From a checkpoint of a small transformer trained on Wikipedia.
Training: a variant of SOAP for these matrices, 358M tokens, 5466 steps.
Each number is 500 + 50 x the weight over its row's rms, rounded and kept within 0 to 999. Layers, rows and columns count from 0. Numbers have three digits each. The size before them is the row's rms in percent of the matrix's.

# up: layer 3 MLP up, 1152x320, rms 0.116, rows 1060-1068, columns 0-159
# down: layer 3 MLP down (transposed), 1152x320, rms 0.113, rows 1060-1067, columns 0-159
up1060 102:577514534487502504364484507482469339603473543435430504557559406448487458503441516533535533569561556490512468526430529532481481485491511473491545526573502489488457489564409475546395421522522537411537489451499416450462510513537505521555550430581518527493556530505452489457627541493493504509586535459459426490537583522569516537499450497555528592571476466392530498569461554417593477416470436526558485507478573537409437511439482520417600491529416493549541583603561548551468527481520441
down1060 095:544509472531447502554442482469499419529509451504493505416449421491527501547523489541402453470474518555553462501589548544629529505488399493497433468391479465420544496435542468474477521464504588437520518543474494462463421483439451529479405527510414478507621446431486531467490582414432491499467506408515538482571409526466475464450501610496464565569559485473532553497418422504509538408468533552508547498536422515456513400422470448492464522534475577535501507489565425560472491532565466
up1061 099:507548474562461485497513522399511479478643435475526474496564571421490549552444386522506474534537527582575457516410446458529536573590513483427541559457476523519499504463557498491448570453558479558444412486557552411407494499544603550501523629578492452517444523471546548460460556547459511507553428572383448500520536451440514490596593504508499452551507445477564569524446517495493497526487491529473537490480506515501525431504407459501401492529498454542480574433522479584556500474554486
down1061 107:616483492574446422538523456511395389528528499543491511576571427514432469403524494453509484537488492506577464456531560448500545506427510527544599491422557517492486519554463569436417464470384566434447606501521476574523549513453466435509513501473606569493464529446455512471497535381518505437519506456511496533451501499532503532535458498439463494539568506570486553480433437556543457464504547459548603464520520487454516571485508535515506541462545506516605458443502543607423555502411533
up1062 092:543583483484502585469475494493479521481512476522506544457479593491348472458555641527546436430563504469485525398420578489474420484493488429434534497464460495561501471454475497521571442458484450483454525519543439472415533504425578484541532433457548527577480533474526428489485466572467535431532453447505573509523510476559494467476543456551568510396496478509443508567491551432475604466510467617536552570389457569456496568534517475512481500511493496536525444477432506482496475530449492
down1062 100:427498593457455544546533533473476566506552485428549523582510455570513528482550575377456516471463513561476530485527484506456492503459521533520562603485460586501460405512454541482477489516393457454660525508449428473525452555450428458520512523502432486451469529473567642549495457517564590535457480520473596540571516485543434487560548590635520425462453441506454407508447536436498489535407458582541494563548492425488548507401601492526564504533505501455482434564543565422574502417471471
up1063 094:496469479498471483526542506496507511598495562488490505520483519561486532565655461498493484609496441399531504443454499534480484442471563496556526554521459511490504508482508613509340552460504527551455514547538479464395495585561489417562574534544515548516504518473456560511447452467528517438569485473450488451532524440475435480377528445479515559504570475577480350465500514545586453484501540429537505453419480497495654486513504545488516500488476502506503505557610512528590542523486542
down1063 106:511473560467552492503623433489485491376451506524493472530512424577471620477395504534601500569464558579457602501483571532508379527561526469538517478508601490563544553396471467551464532538520499538607458500479522361520440415477526553519473408479493507444488591472546455429472470603496514498482518509516536498566485529505506566525531516569558517424459492526477479517526473429568566519549545520511505475618517551491497521456491500473588394458563457475605533499433441438396399507541576
up1064 095:496467506491547545383545449595395461627472568491475474466479520521475528573541550546430583539577538517556466544547561565457537544417503559479475561513476622576421545317532541453462499456567544489442477424512456499436482495549525459508552508541458488499522404467553503572402505470556488478473436456545535546472451572444458507521473538504476525549462508511559467483444551511528444413498502403550610543473489520561410503526523478569529403513618533534534383557593512535471500425542389
down1064 105:468448438499495553515433483522546440491495422468437523565507504515421510502528516540561519525494470472549500476573520513536604470485474556511456484458546507380528546434456431518449486501570508552409480412467431599479534548392587625501493656483481539492454644479584495486552481516557478447397474546487500524505538474427457550553552545485533527567468436499517487456428486531444593464447481496568503433528459512528460496458459596567495536511499572498447452471558516448464569625588456
up1065 093:580492531456500489507409459428508456489524449581435490520447468536502520445406528550459545529545532558538477528473509564564610416563354468489486419481503475471511537453491546590459592552506506578506515489465421417425474578548519445493536479511473491519573425536506500556512538499574424495605503534529482517420473462473398523520410493521496514457453544578592489442517467569491472423476478558528425502457479450418403454517454525384358548414455477455498568431579510462484508408552519
down1065 089:421469496521454521457513517447507555533485422481547547462536571473417476434520487511491410540519457509536456555492497480502387524497533502449457591525481538507575499615429538456529492518487427513464520517540509481483523437506475516536550489452454500482415530424525556454455533594483600548518544504464474503619593473622504559525534493485516501351515457460478508477539554554528509556512467598524419535495589508491524473558453428488584513504497471517455400620414424516541471466456642
up1066 099:468456347542508508507527545512527478510510488557468528558457516459569487552478496536456458490508372486406415580559539440454500571598472573573504533503492554503485540491539547500443492522430519554496522545525575585435454532620490528472503453499485496556536557486567528450503401463521543354602428562505499532452539402477429516459396553583490499556484484413537474497401475459414569602446503494560508488440556468511461497449507359506495483579516535549543587526503495531588495563488471
down1066 096:495522490469466451573530514498477530488472445457530424562402480543554538437515470469485481513498494415506537481631421553528461538581585492504481518482486466544538503482537509503495457541492530456442492423538559628383578550456502496486488530486551479466443464574588448481485417467481467467556459543541458501583517546406505529400584544458478493516499530537508489533482402520400504597436536554515569520487494533437555458409538517486384574639453607483412473494448509550497537527527470
up1067 124:531507526437503540464422506544494490476594513466553427537614361546513460525530529531541528507518483523448480492459482462517477493585459491491541576493559548459499535519486465528549543432538464440522483543619484473480494499483527381504402504498561496559509433431504435500512441524542475556570577485523461506427604583478470582499517540511462497478540520526438485568578449510502493520510506536478468481385503627512629471599521436545561559417539490379449431511441616501418542453499463
down1067 125:476554507476511464546480447473478462533521448472542494506506531445481445436517500512457473546455427492492487534479530490517548567443496492556554500490569555407545565525464462479459506446464525427568515491490562507552486562550470395569396482509552397527483450502439451453551418478473496502597578543569519428471522587550533471598546485480541571511512579579443510453503483449512486517459471423534453473478540462502483374551535530449618513523452432485446483529457507440540489551488525
up1068 115:522543458517552514389428472458456552458459531492572549523469485475562465497539488550431501589481522515431492500464441496455475446485376494424539574421518550458521491436448425502556459526550428497432494437500480515565448409560565446464556436539563542456582524439635529517406443556519524540472515458567460571552528433498512557473567538617483446512584535507422567461557523454561514623510528596442477543478579450464540463595412485492530483409500451450428555472450610495454501423444482